Weights of a small transformer language model: LayerNorm before each block, a variant of SOAP for these matrices.
Each number is 128 + 32 x the weight over its row's rms, rounded and kept within 0 to 255. Layers, rows and columns count from 0. Numbers have three digits each. The size before them is the row's rms in percent of the matrix's.

# layer 4 attention query, 192x192, rms 0.0933, rows 106-146, columns 0-95
098:132108157120148178253060113106094136098121072095094113152127123156115205110107125156101111098082084133094155092194179109089163108146118122116150096128159053145107117141130118118077106165119159198115146127140112156153081105170145133078174136150113196128205112057152130178158087076136096126
096:134118083101128133156108100117096122126125096164149121055161152106116164154048095126122050111133174046092160151125111139133130125194124123079145125107090148128168156130146113105098145101072175145143140175171100103085137134152091093124094139137081056111114151180111104135157079108152178129
100:118102232098153110116110114159078085138145110147102153115054127176139083123123120079091085094100080143142116115127103124113118108139154126083110114088139153083075140127142175080156150155148111121096084162142240139153109142156127106167183139126100091106149204133099045116126068170132117100
097:148069091158157089149126149103144070103190139103136171166150055167130117108187101135193138090104142129124138149160097195159127139124103124109122139103141140148116145169144122134170140175111097139201099095158118132178081121125101127136153185154194128127151189129208101165120136160095098106
103:152137137126173100140140137159094066109166170041151100102153099100112111164138139174172162119114107086147141148120151102156139120151175126143166127084150129181131087124127154052051083114136082132122154092104117155123108221086134169057105098132103121126134141079109166146091084100165138124
091:159151170112107133169097118091100127144175139087095164098132200135085143101112132149071143106144157106088167101119186106147112185095150112093208016149155129128098092117052117162158082113089155131132143124189081112127114122109134148102163072106143128113105189091101153118154119124082146151
101:091216154113100103114109115169110182120129136153170142120103160086173217146116114134131107118110096127104148108141208161053101185075122079141138133159133044118153050131159123102150097144113137099167145117103108113105136146106110148134160130133117113162109029122115099100125149154241151127
104:061145161106166118151144130095076139145073122084100176122142188146098051143154139161159164138125108161098140086130131163117140170156078134139136093119132124068137139151114139125076145120161164191085113143147123142178056103111163183128073133105156113205106133089145109095166111149145102163
098:123101150125103159140164128047111137152089091118137123129100124163093154182160147113153176128122125113119091083133092071137096105140143181120143107136146136175088097121198158133143083191194149077120182126135129162145122121104119096158160131070243073109133145097099095152130151128110142132
103:130089075128139141060170134167146137148148084148134131164189203144132172150118091112132101120123072067119102124152124130103206129118096135123087179142155086142122142079138094186036165094122107150143179149132150116098097142175161128164138108068151153094118111148136121158087108136146114151
107:209137095149130123176160134098084174074145147125136070094074249141131142156109129148128080094162087131109153134154139152145115095094131104146096194160208171147157125126178157148136116120098108117077130115202098101094105125154148096171110076150060088119155113111081128122138104110078134136
096:119156071141112049161091122143114153043133137185214174083124093122117140094145196098109133133120145145140096150091158094138133150156127055097161169099107090115152151123145139116149097139163083141126081133163103100070083143188092143178133210144173104140125112106170131112148097121093188146
093:142112097131163111132150137128055131158136143099119087143120090088078143139124093161125152165117096112090110126111125101110113111147184079156142138120102113126178112145111112121115041077108123134124157192153120098127138168149118138153089139102091099219087080048136127105114177114118120177
087:160132063109145126140098151145133098129114114148186132167102152142145139129137183115150178099080122214114145167113101188083123145219134163129124116091070113088102134103160167153145131095108146200116107198137149132157206111102132169176136106113181123152172152124140112103111105121126117113
089:166139178088152121118118148167081163159106147111151128124119138115103142156163188153072102103131128150108096154143054193110124118141164146125121074128201149178183126119052113152096168127126112140149113151169092150132151109134099145213151102167177170121070128137123153060163138120150126120
094:166156088156108087130153106103162093170136130174118171171105138025094182084090100159159101123105123116113201104195136105174151163191148115123096101108084124146175124170133212150101098087093175153159112144106159130099130118165152087121113102139118194114040130089157146113132098121137130147
103:133107121151119110161106129150149142133150000081089100186129133127146115124118114140078143156136086108112058207144092140110082162120170146069119118069135160107102108190176107093126120148127103097151134140095117149198189149122130115166151133122165126103168180139119131163157184129134128159
099:159164086182122167074150097172113186120165184124095116139156155190121086125188125140086103147062089156097128123152123149093098165128158103114167076111078114140132108068168131176171053150158152146130148111171126076115063101102139120040130065122156147155134132138130174111188145119150170130
103:057114126130175149072114118158155185143065142125113168146153160118160120168117150208127144098133105126094169161123109147181103168121067091123142130156090124097167182153129154134122128081142176082113170166140110107166076084125161189052145035134094164156121104116168146128098141132147142179
101:163093133074156111111095186078143123158084135111102140132131116110132078067206136089159116154127125112166134181097098146126122177134128161179044140140165171152101176128092114137101092166170150168179134096110168147132140105172150160093152129130158102084136127127156130099133092132062191146
100:204138147126181117163159114113145125119113110083129105116102145131152123146075166188114133127139087149155112108091135095156130090119135087121121175137088073149146132076135112099093137126118164164136120163135109192127196146053173090141172112108188115143095122156122152105163169131120105149
086:097116131168162128125098149106082088194121150102070125157133100092131107135180142179197111142149127142128181178106153151181079181090149169161162112115108082119136083142144089147132128143105092190076130163111118097109155061171120096138108168167159115138097173145119122146152160116077126115
096:125186134141148150129153193158107163122154097174170126128120121135088100134124129150126115090154085066118108130113088082094129115122202151108219136121133066136117139188140147188124123184146114119147090109108112117107144127126177126118124099094170102185159156107197102131174172108179154186
101:103187131123172147126095122155200160127174150139139033122135115098080139184182124126114156138108155079113140165123201120123122076122205145124139138099156108156104090136116132101150081141143110088136154098134116118171203084099139123155192157156139137084093151129097078111130151142119106115
095:126132102195119158121136187125119133081158130121110135130145116158088183127164088132130116177174070150124097161120112145146108144090111209101136115095214138093174187087149087109126113112146149112096080146077154127126126096128117099159169165130156081084119103106139159122151111140098082094
101:156145101154073144084127162121165085137146126072109111114170140157158086177095174157116105141092151112161115146123090123165119165104087157117175124119085155104150140149126106176149217104111137174114123180115147094124146119134100140152134104123094153125124177142105125140126138110087123175
094:104132141144180207117097117084179093101098199119155106136155110161110120128089152061141140080096071214119060105141132153100173161101076073149101121173153122098121106110132117142123123149139110148076172123088109095091151165139174101147107159204159081165155056109154149128126108168204193087
100:103145146137108108156123151143108142099144114127141151113127172145165131181117132098155142151111115096118137143120080136107195125086067107134178090103123053198038140113151076105146107153092143131176122115102159128112133141169062141120140174131086128107137126181109169163180149177147087133
108:131112134124139180155109155142131127183121081126120144209096115101132134112056161131076103103148136132132053207170135117044111125084119109084076104135109089121127158113113097130088087113119141137122126151114148178114151101132145140167130140137108227095127144133123113152108119137114096137
107:110115126126177143119072169145136085151140158085094110167172098123182160152095137179111096094194112170137130094121082140114108111139057126127122132143145149111095135169116123078120041097127101096103132151111153182159153115124173132082088086155081136126107092183144116106151165103115114154
103:151102102094093076156115073126126137143187132157139089145160131108137145092174122134159100127167120176113097170142118115130113130138120146162171153173109149073114140133087140102066120211165119109206153121111093131127092150163136148084153102139137146088094102120029133203070098139113113124
103:172154089154104182126120108103119155129130100065134102109138122187137150159177142157136131077108127111112163048118134152115147101100102129157099120112103157174197053094125110116110107086118103137104148154205110119083153080133205161081103159134121191128092149111099143118130123117124118143
101:129105126144116140140107126079109119093134099163106124153154064083158123086149147124122139110161116124130131135130153126164119094134097128186125104100185093110125142145141154098192185098123141208145123168099098193068144127120119114125103081119094093143119118045091096155167125129121093137
099:104106153112131072131083127132195144151142074216137144183051068074103176079095098141135155095066098173136099125118152118109069159062134114131147141152133134167119181136137147120143096072105105164155099138163143129097095133088168127172148141184104097063077102130125129107068136151108122076
105:179110120183153196100149117084149125114115104080113147142145057166098131082161186146143034190107114128094086102134141062120114195159085148105137079108055188132131157126124119154121076117159109104113155111152114135165191128089151148108074106126157170118153141174107132146163124176172075125
097:095091148089131133188148091126189075076150084127172059085175127078106116165156106114151131147162156122074092124114057126119154147110121111091174102106132114153144120143105140103127082177157094124105125140125150141149147154077119124128168117161128151163140162128116124194090171166056172095
102:127172128136131109151143153154140148141167165114117142108120180124086111106107024176147127140114013162023129117133083125132129114110139103074143105065158162141119171095098154179092123161118099075104149151115159123117106156168146108150151097141121196150108052161120107102086111133116074128
100:127094106128120136066166128184174165097145123068108115116112154140125185108101142165144134136118158136096130167069111120143066083132127091101093100114147062163189131113187107122146131127146104110101090113097105155094075085069049123130105154104082130171178041160140181172130091204116118173
099:105068063053082131119093102141184126133142127208155100101160079105132127114151100088119129135148189127123130112142150169046142155146183142155149124098072087117091136116166155117160085109143124151187099136127114177127114126099158171156064106103124186110095203159095163143092136107132142101
097:141101097161117092091198136132108099129132126123152152127075095155141136116147119138182113119116138212098127143175113129149137118117158113159148104106119100123111155168222170119117105091172155132099127102188194137114150125120114122153134137072142141166081158150092124118125148151112168137
099:127126120213125162075096120138135110127125174097117161170105149101167121142095091174152127158112118123116173139148083142145113100151154156174071119183162149147171146130152157126142179121136069095099121116078150125090163137090129158119102125069080188133169101130081152098091154111095128088
# layer 4 attention key, 192x192, rms 0.0935, rows 106-145, columns 0-95
102:100097160109140143131109167080148141175071122155167093162160160069132148143085110146121086119129170150166123197144162096115159074172107089160133153141094119156198111158185133123170125119071129114126107164148149072111148093132120107133134154125135117111167142130154074103130077148154150174
094:130107060168194091140128099122132116114093102097124156124152145210058117136152186079114179087158104143144178118136088169044168109097155153126169118105131099125174112117132083144124144097128158145118102157168073120128169091126144132114168147024096160134120105089128118189159151094136180124
095:137093241126149053138144079153153115107158068118063186109100165097081130169160074101116089175122153124117149122117134130107124096134074127166165096139134116095140130140139129065197120209180104145123089142130176095154179142127075084118168142151116129168103140141158185073107155111095128153
098:204146130168088124142062125062106140132139172105125144141106181122105098138105089124194099110121118022110114126134155070140144142120157048078144151122118107125181156178144115234083112072132120192094128161140076114119154158144154098176125124140151118184104147113135169137127152121102128103
096:148148147084197147103122130117219075104141178121181127133147130114130142127063124104120044115107105080122113067207161096135147071093147154119157114154102172126171137164098152137067084129185168126079151155145063129157123128095146141172097131139135097151175153114124164146121153141124152165
090:094093130109181127118129110115100061140096145178109097128166108184133102155159137099197084139163125156156138149142121115141088085130120128215093098044117106158088076100113151149122104098127123127102090218154127138119126166164164152146074105138116141144141065081159112104119149158105146170
100:125070142106152133100149133135112058149148114127108147138147146129112152193137171155118176086126057168173157130162177125140157159138110127157142180145127115145181148145147114135180122120139112149097144129080124123124114097161109132155109152118117138110114152091129102117129084153154074157
098:119134158105206112137063092110147189116105106072110167086123131138140109121116089115103159085195124150115113068111130165140138171137124109133149131125130223122146166129113159153129143085139137109075099136167113166121104192197139158132100090116135086147101135092137182131168077128141141080
091:163133119163103124175167112125112135139100105065127120178120104148164149149135132154106238147132125035147105112143089111107111148153103099093189110172124124152136118023188107125126069090064126178121088136112109084171151150113092200150105162113142108076107163099144155120146126082122101147
095:144151152096092090135106127154114098166106081138169106173137175121161077200148110238170108111130111152150178133124078155162096096125150154053115101142127121199141084161180154165145171118100143078159091103157135138075097174150086160139106117109152130093123146107101154164125126117108160117
098:150132102158119103154160050138125072118136153154120169118118153171164094129150139123175112110157148146174157180076054101152166163109093107147125091164160132155101150086145070096164128173186132117134132104108124121144079118141126130184144167154145110107111071099152131139046141137133114071
092:091126121133089090139088232123184070086111192104125121167099095085108147130122121089125120079186185127161142150216131094105171079149064152109196104118113070116081113113174087109117130179179162168156127149080153125104125099152090129183069144090116109146142161157085094170116117110073177078
087:134179100111140156164091131134138143115119117149181077126080043131173138136157107131120094139107112191120174131124092085182117100161157103115062125063200136130129118083143168112144118075147145112112121088081095152112112148128137103107126142122063165127134098137131100112120161148096169156
093:113114158117124128126142131073081094166210126075111162105133187099094152090062188135140118096071128139128146079197101138038109119118128113106128023123119128114056127136168116171126138120216121138125127128133115172090109119117102144154142116098113127141195119109081108129142102155087139156
097:136129164131129137141141088115138087105123129156124125117130140111122104130167117161098130046085121140070053113146110094134118156119056096108157080138217150127145166160097112128121061138105104162172163136141124110094110110155101130109100073094128153143095117163183114172181099202191145115
090:091099118105095067147151086133125143128045085140129150131075130201149126110147152119075127093090118140128089165165145115156114131114117128074135146194142180122136088101102138113104138114180084140198124148099149214120095097158104148136182110085079095175097184157156215177142099116112132127
094:151100155196101148081133133153090190152172067163086106167166157076156176106158155131137176110157126150095125170109155150042146138101114120141090104074074099184127125125070109119127166111115173129101058185144179130132124130132144121178117114094098155138161129186124175155090189152122118137
093:104165072106110111083135132156189180076155159127141163131168157148214128066181109190078133102145145142184140164111112165111153150145098123127076135143108120152061116138194149186142135078144160137100147135093151130096143131112152125113127163120100131174212131155149124096146134124174130157
098:169101109191170172193131104163162066138061093135096068165139135173180153141103141125114119111141162121100151140137111104133119097137124155136122141117111126095128180166200137105146089113124096071097083105081167146084117157109167108171135137181104108158116206087119112181098103144110157106
093:165115100178053103117099141126090095096135141096104154122113132127108147105179081105112125116120110123075140155096192120135167104075107121145138155153158136144115138110075194137126120183082206112148135139072127120146087179143113111133185142108110161125148111071108171036195173108120139160
098:061134088110125056164157090132087062132110140064165121088105134120163119157065094152129137156135120093145104101149136175152132110083132137130163106129112142160064159114134159130132121138104096097095138121141112098177128089164148188178114123119099145159151106132117142156099205110194168143
089:148177158081127123175116148066122180132147126132089113085189141082141184108136083089159065082138107106093182105118145068140121146129152104140132165115103125127102122115186103122120088140063124129093105203172112157129133092147125142116094137149039139096099067117181088140149125166082154165
097:055144088168140132106102135152101147095183137175133144136097084121109110125138132147152113137176113098129118137168130141113137184091129158156178144081145163153110107081093139179131154142129151073133039105144142107142123067140173084069131123126123170193136157197129088106077127199203136132
097:169171163128118156054107127121148131130148118150139110150128086129100139168138091144098102137140124066092108074132149124076159140148143189124127134133104104164212092095117112150076120187088077148201159103131059116082148158120111092149122162163169109057052062172174093156066161160115104171
101:168086067099154166124106168113131097116092127135105103109183081135094154124190155155159109135114140146129085133160076156161130116115073141059166141093182173162160150161091143171182112141109097095118135097127099160174141097165055068155069153136147110134181140155111123146209125112116126142
102:151133116126174099093144137122125148170160132169068137135113157123143080120076109174102145158125099123123132154115138113101119132101158187193118189138167162110025098147144138159158164103167162098120127145152141107184147097161126146164121109168162141168116194080129124166071111122116151139
096:091146140120165175082124177130164131108128117105123108152198137134112127132106130109142150095111135081128108184123174149114127137084108113224106155191125147130128102148083188134120056157148107166163075107123128177127125194160142120113118143146154133131092105153174139061174057121184133093
098:082128195167121080133087173096143116094182122093121158132130108082175126090142155055181124171103050149102115091090041081131158135083150135174122145107125123122118105153108107164141133137088135145141155151112135135186113103161078177135080141081137139113123157163120106101133157143210116150
107:128162122097101105157220147092098094107118128148071125207113170079191167115132160129164166114105145107187091156125109139121144155119168100131103088123131108119109147085160084165125131042119135136185122107186160104081117109171164123155115111111093165070166091073133146110130133193194125103
105:138165075129153147126090194151083081155189160075060125107179126120108116159085102115147115086104157150140123093072107122106095123099107087104111089136143120099079183150099149096131161137159133128055068077080120142116059160112126168108135140104058111192138138150177174067135167161121150115
102:147156152137142109107164113135123125183161165141110059127115129137164111160118109135114136136143112174162125191217145123130130141088093061171109141146095129122145179130071199119110170081115168166121171089118054117128119109058112108123131082145158125075129089150116113141117110114191125080
100:159118094087103123106114125060194144169164182096164124117164154092170184142107120156128166030101141060092212052155070186115145137138074104130105103141153108170102117094142093148088129079133118142104159156142149170114151097164119097132122134160117130075131107104135150146123106119089126130
098:152125144089134194163134132123112139121105059090106128157117146063166126135116135081141104129142155143120117113084083124176166151109090206165179083082165110146190152103145132105130118134127176184123143146112123155159146141119162113142153149154134111167091198067079140127157106126122111067
099:121135134182103120105095162104147143145133124090120144145097071083092073133126116139181143095094100176154113149158165124080065197136142114064146122121091111098200149139189114106143211101110057182176164127157114058084092149136120122153162145076112162112139116166099109096136108091137096014
101:153136143130139169162163147140127151161038110110145108109155112136123117081100126171177120143080093104138092096171098085085135101197118158111096124103120168117151174162103089131117119150132162108129150136162107124156127130103144145120103063069094156117200109131130112062098198156120134111
097:128111167125137100166090078121153103100209126078142095148146154129130107145123101172181114144126138118157104108143129149109128124123061121134164130101118097134107159093165133092130094142120054119108137138123104124176156135082173094117155096110158131134118158163114148139124157185100135149
097:143156105123167096112119144165132125185115123142057144104146163167102117188124091138140091157172160121170139115092119165121136170190117126107093165124096137150119170105093122158144122176127066106090100118135109129117126107151096115179145105155101142109047121166122138122124127150143113207
094:181124114194140179135130193167173073173162119131174141169094094090155174093131081148098172129137124065148135185108216160103080160156123137090155139103132087164146100126147127123158141122149087160114151072135184164137148131089104114139088098100118157104073166102112118145132151135107120187
089:097162082126123161134135172165144087185140149127122076114185166134114154078110135105138151198049087176076165112098093168137115126108101123159143197127081108118126097096154119133157169150115169095141107158166148101143193145141112122098113162135126142103140097110124138183096168149138133086
099:151141111103138081110131160087040143091088127038150120153130072179130152099143110089076137134120139193112123189140117174144121143128134109133103130162104112152172113127122132130209118109128098133126075159110202182127151056137112146079177122123095169124102129143131160135143139194154063153
# layer 4 attention value, 192x192, rms 0.0748, rows 96-127, columns 0-95
098:194109085147158178096180107072165116124119196128138118126142152155058070141111149121098127161122118160115165115103095135107156135099107088117134203121130124085098206132179149080083134130182092117147128106145118183142170124140164149120162111116160176142172123141080151146124099109156189135
094:081083152083146081182164125125095105116158140123102111124168119175160124139171165117097106125048097202127097099153142085150121157163142165142053085111141193055142139131211085131176129112135127097146131151173106109140131097115160178112122171138147082124173142152128095095184130122116117123
105:154100127159079099092094103156145167139138096142159095111141157132074104151131092143084178139139124173123188123114128153159115143111075104164083211095213092112114116132126180149110114123147156154151075128146071172137124120130154103180141106024133098115136147148100126091185166165102095125
106:161130138172108115131115069099105108134130138147114179057151097121203147092141100157108165092158149123173118115104184063060124145111176106100062080116134107092151125140095115090152107104142116131087119149107175125144135137081158118094142139175112150125133128118164114146177086138115136099
104:095079150153124108119100159113158136062120127135120091158112088101123164156040141130123172023179041145139162063137125113138143130138168067127116170112160145120161116116124185193113162099122193134122104127182157077084135079106074145128055133162148104135114158163109144183119147150107081128
104:197103106117121068156104103113069164123111138134084134152103071121109115160150126128163154117125161118193110126085143094147160144142135094099149130088161140110113193099133136058133124109129132048141066174110060191120110122092130196124080096157065100123110170147126136120109066128078131072
095:113167123119068178129170128142080064117150155101148136139135162049123089120123113115089141136145146181167102156139151149144153155040078148046121146090173082113151071109118104084117116112087153187107134164134098178111134114157133116116098116170132136147099174128124146092144139131123217109
106:164129103133131118093116178170112138141132095198143124104163113107123135117156129136085097090088119131140067123152134139148163128149189104116104119115184144107085083102138084089137151132097193130118163140087128114181161153151185111137105138154151139152138090163133215089120143166152089103
101:141123163131081118128135143141204118121151132094188044097139155113074104179144115192079129139137175102189121199091117143110156192075137114152154097107155149107110110139148086120129103055118128084130165083096129202148124138127129104159106126093160064079132117144110078112090072224097183088
092:082091078143098149130142142163142195088133142154135092125132171110077130066132105129203117164108137080181118198076132074096139096134137094131122086113121114093056113183091078124105078147134113116165124119156143111113113172053127161122174100162158154119074146153154150115153193130174164122
102:142177105103092084112140131102076095148062090143099158126144108138102134152153127148139075157142163165112100096124139149097203218098102119102176110126110122140152171107087089127152065099165134172092177124170151204031094085112125142106134085113128158189073126162153148115126111148118162107
099:159116124120122143102121120110094120152151104166186121115095116089140192146117128153190153141094133127132099119152134146123158154100163140117067094055083119113133114189127158102113120145104119133107118148116176154122103106135166100161118129126115163153115129079120116138108125110123155180
098:116090127115086156164087138150151166152130155101118113127155127153193112168096132128135105098099157128127125134142087095112142131074144151114094039146075098104140155144136145117126146193125140112171113147098122091202153164171067098126115169088146132139101120119162158111143069098165143150
109:066176152126122143099153111093085172117142078117170140190173188123081115152176169091229129102116132172097122130108145107153119107103124083164152161166152119137141111140142183123083140151104149114152162125185131092183094139134204113150096150044102128183106124133119164136153121169093153130
098:114071083170159154110121109053119082103151122134120127093177172084105137198159143124164127092171105156160128153159177145084128122243037140134125090129166133051116142097122128109128151145114109121155131140154157155137132123137129139168120095154175111108077125123086171130098153130125141121
103:138143147145121090151129132094112129200155176134121063127097159091103150124142094152139122127143084070052098131165144102098138092030126124105148165184095112137137154128101100204169108142116059116151127167112186122111136100088106130130112087120132107127169159101083177112064109113090168179
110:164127160142139104136154080102170074153090149119139198182136144133123129141093140128141114202149086191094108093134146121099136117081107088117100140134100166187134128143147173097096100088097152139138092141128130123169106184124067145152118158131127167188095087100128145114172067129100211115
100:163108132127186163131107148153124143153142134089117149111138169121114149126105161139160178132073122211204182116055071141180120148120139181144190150119127119138128084183114123075098125124112194086107100152099133154173131155102124160105168198171150098162088086140112092170148148135121101102
105:096146100147180116148163082190131128160169079102148143133146108099162160170078153174131082093170132162132083104126161115140111161126129055161113110051197091083160132181068151187100148119214168143155181145152145084205173106088178081155164166104124113111114174084179168139111123149109157145
101:091127186177152156132082094113115156101088121155167143149161120128109178123105144114114103087080139080196145150154151120120135162104104052115137178116114102178081142087158124164103157184073069086122162100126105134113116209217175139104133154173066064088133161137189134146112157141179083145
106:167145117127131086192143117116074139162117119120136167064135142112161110146178088140166168106057083132160126057082176220157148125114096124182067045157143123109094116116118110051155132091175146086203157098116124059133127155115153069116152154116112106136147153102109106157173089137109146162
102:144079131132078159126084123132109030089143123141107171111113115149076173097137115118138158141149125111152116081177086186137122100165121184078101190075086128156063101096148135109107170138104127125149155136132136158125108121084117063113143124129138120135129111140158091139154147104149127117
094:139110084133097130102119116106149149101124088143068122097103102144089147143111126120164129142173120148131121103174129182144131163122093153150138103173128117121128124165117123121167128130171147088086105145127161144149124094130196140090184113052123104101076145116106085123170134111080135087
100:084051101099103110188140192144134101164163112187128127131140089213144113102131158129112111141099138149157100115144092136134040129119191145103174133142131151140103111062121115145152090137143156107136114195174093094090080084140109146135140147126125094109081188160137096132115170105095114155
105:125087145140139110115096157117117090118157060142132099117141085120143126081129135068105101159100108148071204180100135160114148130165114099107142135100149139156109160091134149138129109110094145074084148119125079143152099122124149170141110098127110183174102059160173086122144191167165177143
108:139167103102123129030168142159150131049119092124080187126104074153129168175153094091137131136117144172144137128089107139097111173209124149144145160180096080151117063130094098107142130103129139159154199075079152171106101117146078208154128103116117093054180112129123109085152123003116140148
086:168151115127126106079114172123163166154166091121125106151096134061125212113133159093099137186245144120142158058127099121151070122134163116145198129154154153142146158065156135105141026150110134126162130141130129095131107127125212158154145148119128189095124144097110096113097100166127165084
098:185143120167161157129159057150113144021138097142092131142131104126104111083159119165121166100138114140066110120112096109111154085046137156115171135172100098099095117160128138165086175176131088145116154093216118169190121206137140088114148123149102129175095126126167141129107132093162134094
100:169166161123115076109086130120092160065137164125108121140065117107140073121148137093188125172090204171148125097155129115119127160103124111128148149150138097105097100175120137081151125158096133131117112116093033208153128090069090183107135153138152108133116108120116165161187117153150144112
113:083087075110150146097161148147096081059102149158131107142129101144132115096150154124069146149096117097127157105072127104122101140142172169091074167132123147136145088131122104115149121126100140109111095131116158151111141126108110051118129152128083123107128117146084100106131062134119175172
097:171126104109088129151146136076191171149081141150136148096110150116136052073033105153069132126170174164100104088040091143095136085148140090150211088120136131125094137152140106127176111139092067131180131104110178128091108161133126106121122104127110148148124103120148140163134080150103124160
106:134132112123147090100099116188114102182139155139123111108135099074148156147097155153158119100106057170137112213164129112145174077154130095203076117159104058139122099181098171140157120120140145148176142110156157217141135097150141129092142115155125114089194153094136118147105162131130136097
# layer 4 attention output (transposed), 192x192, rms 0.122, rows 96-127, columns 0-95
099:115133097068064108189147129114155103137087104107055174155135062131081162105177146154159130117095094127129173154137176091145111122178131152143144104090126113162045099124153108174149123115065178115126104126128090104114088073128095154149117134115062166093109083116123131152179110099111091127
095:124129149151096194084117185161109107141142151160142118087087127088099113136110012114098165098151126108178111062126147195173138113125157106139147160165104190201141164113024137122064077143077072154106102076089112115147171126185117144150153125132085104145124124092148114157137129132116083096
099:146182118118167108162186138137119103102095182106148111182147158200151124134149136118166150134120135055128103131163182085133228134136117172125160104180075139084134103163103129195120146180129083132179190072070183124130181117113143112093126155155143119101154149061142111144188077130186122119
111:086102205131113157126114158188152078152129127098114081150056129147116111183107106081120044129087083109093127125146062109180116099126104124143167162126169131164104138114179131115097080112108080125124120126134147143117080163169059139141182142106114149136085112141159112135104128134081115134
102:177083092145116101068149137146057166145150192142080139135140176085147109133156161168137097217134131082125057160119083152113042180165098157114165102148076127160137170145097144068106137168128116129134112078085131184170128195056151185147157091103090173128125168126109115123105102077143175144
101:117161182109089160129150165111132107144148119147181097104124116126194115132110121193066107118143130076081157169168099139083125094080137071109124132128095126127149102112116123102109079154122127101096178161155122073087122139120132185167114144034153171098190131111144103151141165144183127114
102:202094135165139089093108129112194114105111081138113119127106145172178147113152089120176157143137152104164159158144120102146118079114106105138122123118105216181122121147128145177158164084071108088149074159075142083121131136129122134114153116091137140079141068172156136082135161124118098142
103:121120100093156134148114016123134135120120159072175134123091183113112132166080103153144151088161073077132157151109120165104166132161086143170164102143111168133110130137138164161124103126131068124121133080140135167104123106134141132112155124191105119185102092109152104127093130156143133173
102:116135130119195083131204144149154123115078131124189153145138102126148157142144077124134134133097175123108202107177139140124090084169174114128159116121113079146120129200131153153138157125139087223179161152166130074161174104061110148057131145126065141155209158160108123111122191154153123123
093:111112150101109118110133102134140110135137083158156112132110088165160159117126084062105094139170083157085141133114118128167105164106134141155128099186138145051187125122154119151114206149194152163115126079124126110183132115195142131126117186068148095147175144091183131128131144158087141187
105:087136165117083128204129105158128113089128091125108156148076155127125171142116136107108145133102129121138187142109114135137017114123157106122153135150152148111104099179086137061090144144092142125090103135060128109125082118156099080098166127152122112005123151091142131141113150126065061118
096:127095106113138151121160082143143170146138081146148095143107128113132064116137130107069052095096109185173169160129041118116092133147142131145175141187154149101176151085132102122152102098127093130155193164116141097103145149108105123139147148178111158097113093152137133107125108137099117170
102:129120094129163123119126100130122133162115096135155101149094135124114135058167147150092130118120159177104110109140157158164163163173120118136105186080174146138101083057077062144150052083139107183146130170187121171084091097128182083151126131137087140164125095110137095113112175142098117120
108:134133068134097162159096128148119091161105223128128144141071160109129100072110163095105166161148123103142123154152123140105121143171097090167110076170119171148178143165088075182173120122159141080169118187117166149129154162214089143086126107143128110139109174120137121120137108059197131141
093:135162155076150141126151185112148195102090154158125164097061127141112130134140122138103150148107108144082197085099090148134137136101126126165156080079039157102178128128055118141090166080150133162097138168126103074161140131111143101125174129207130123122141155162078071097185104158095118138
099:150129009146111188116132101144138083081056105132141132098136124114134125167159096116073087119093155169141110084106117109173130161175176126149148111119174100112066091125093123078089141101228151172070124099092081153133095143145079157095183157131104164123138143130174147112190148103155176132
113:095099117106088146122079152153091199133142112170168100124131160139111125087141157105154155148098109121195124121078180127165103181150132142151091144087139093156088162090156075133137162129123176098113076081122141113120132114189120115078144156132182093114125132166105100092137164166184117125
097:151123098151134132094121198161160144107175106122138076169105116123090123165110129082122167139120085070146129102135185105097167121103064108130144150083151110121153157116080152132169111097172058186149149088088108133168058089111111106171138089132111119098154156137121107113093149167085140138
095:151150126161133109125140118126112200115141202122099107091131183144195116073175151098108100190125115151123132159136112149131161156181148135109145114128109191170200207093112134168154085104056134210093108114156115124084082100140131184091092113178135149101171119165079106121135167126152092122
094:161168134072066130126137143099133134210141155092112140155138150083140103119049144137142126156164127134066143075132154133084116086154142161092085124149100150135114103114134091114149131077180134120167109148160195150065169047066119170147121124114201100143123076137131124101125132140070107149
105:106181140171107140085057137111190112062145157108151154125151125140111108132107173145080145131138125181108119104135135098148089152104180136165156072106108152103130091114111104167099102138114113140142198166106127145095152139142140184111149080157161125114164054224123209098158154150151095135
105:198154094134159115182074126160133154149129163158132093080145147143104109083095092144144147105143119140113157149084105154140141104082100114141206097198136118131170071156122117172145108139176149143121114129146144121128153127173158143146157126093160128172061123117142157160144108135090167154
095:126108179172128149178109137116156137148143151143179096089109134055102102089117204081130154106089130084116169166102179048109104105105153127153084168160110151138126141097104106133156108160127085130179151134162094061149113167080083168136093154135143119109150127164114135152088140061095103119
095:196184088164135155138124098144114128142159092110125122171150120099122175114149143120187201087178102159144167141109178160142132128135129118188131145103125120119215142197141132108090151058124128101110152162118126128185123143132172137165111132062159170151160039084184144185158113119163091131
108:162151143089096120113131069145133142126079151092114147151142155134141143165081148108128148146143121123152110104194117119143096107084125112154119150165124146177141049173114097109141137156118105110100095120119175076126178145137139131168105105176155074188114169033151126176104086137183182210
107:104089058135129082176079110103127096135160111152103064176116100133064136126124145142075163110148117045071112129108136097156127146040127114114152143113114134072132137148138167098081078139111158125090072165166091014143137123092102065099112125195153142165130156106100125119089192155098141094
085:083143105128158147131079099121110096111125140120164115103149108071134147092102147122166114125072136097166181108110127104098150147105143125136047142105077141149129109213123084110075164089118067125105135137224112195153119159088101135124148132132134125160080146129089174105071182066147130136
099:130153091111064113149132151097165134117144168166151122151108135153107085110150148101070135158106119133172180140132114116110137140134080149088138154123144103079119120108109139156163121171131148101123062188117115091099141104149116139125186114169103148120105136112137106165212107175129146147
099:128090079091111150121107068159107075126124113112160113105136183090152141150169135149130158083117130065130151076131077049126150165137155123123142097151122155121157153129130156110151125108140115094142128176145133125099140158159131170161137182060077114103121158131128130152065159161157135214
110:194115196101096128138124140151145194154109172136141126151124102083149128202110135149163132168147167088118136143139163068153157090125134152117196134063129049079193107079120121107055137115145098163123150103179124138102124103227110143168105110135131161162083106045159124125113119160126116129
104:092171161109106100129088106172101105049174132145120128145101159143164137122150117084137118135123107136156139109174150125109113185126120126147099154092117075181123116105133167127117120133136164149084178109053094081136157101134105159080152121162092174146138167143155136056086100142118112151
108:064170137184095147117162159123139163096105130093103099123175160197113057184178118194136180122143162158139136119136113144173123172177087116080187126094128182132088150162148133110112100167131151177092109171133159118141114131140116144114136152153124106100137095144080126167149151097051131197